Each number is 500 + 40 x the weight over its row's rms, rounded and kept within 0 to 999. Layers, rows and columns count from 0. Numbers have three digits each. The size before them is the row's rms in percent of the matrix's.

# layer 4 MLP up, 704x256, rms 0.0898, rows 701-703, columns 96-127
104:497511501456548449496604574571542486460516506422505481526468409474439511496523496520422553499448
109:517461502500478523496528445506501519470513484520533524532434556463474429464440518483487482496456
104:545465460511558519466547545553387450504574530522553466494565474469492449622492524428493469496524
# layer 4 MLP down (transposed), 704x256, rms 0.25, rows 701-703, columns 96-127
102:418576447424584554539496476520531447441460497502510594527514470567552449486506450486442500500495
105:462495502477483487532470499496490501524438436528505491543574515528529517460486425449418490431518
102:500481546497412484465517490469527495579542470483519502483475548500531500488437450549491512541553
# layer 4 MLP gate, 704x256, rms 0.0908, rows 702-703, columns 96-127
093:488565483545562422464479503471443512472526467478516512544530566494516450451539524459491457492460
101:461568494436481476509478479542488483535591533441510465494512524496525527460494531436525446551538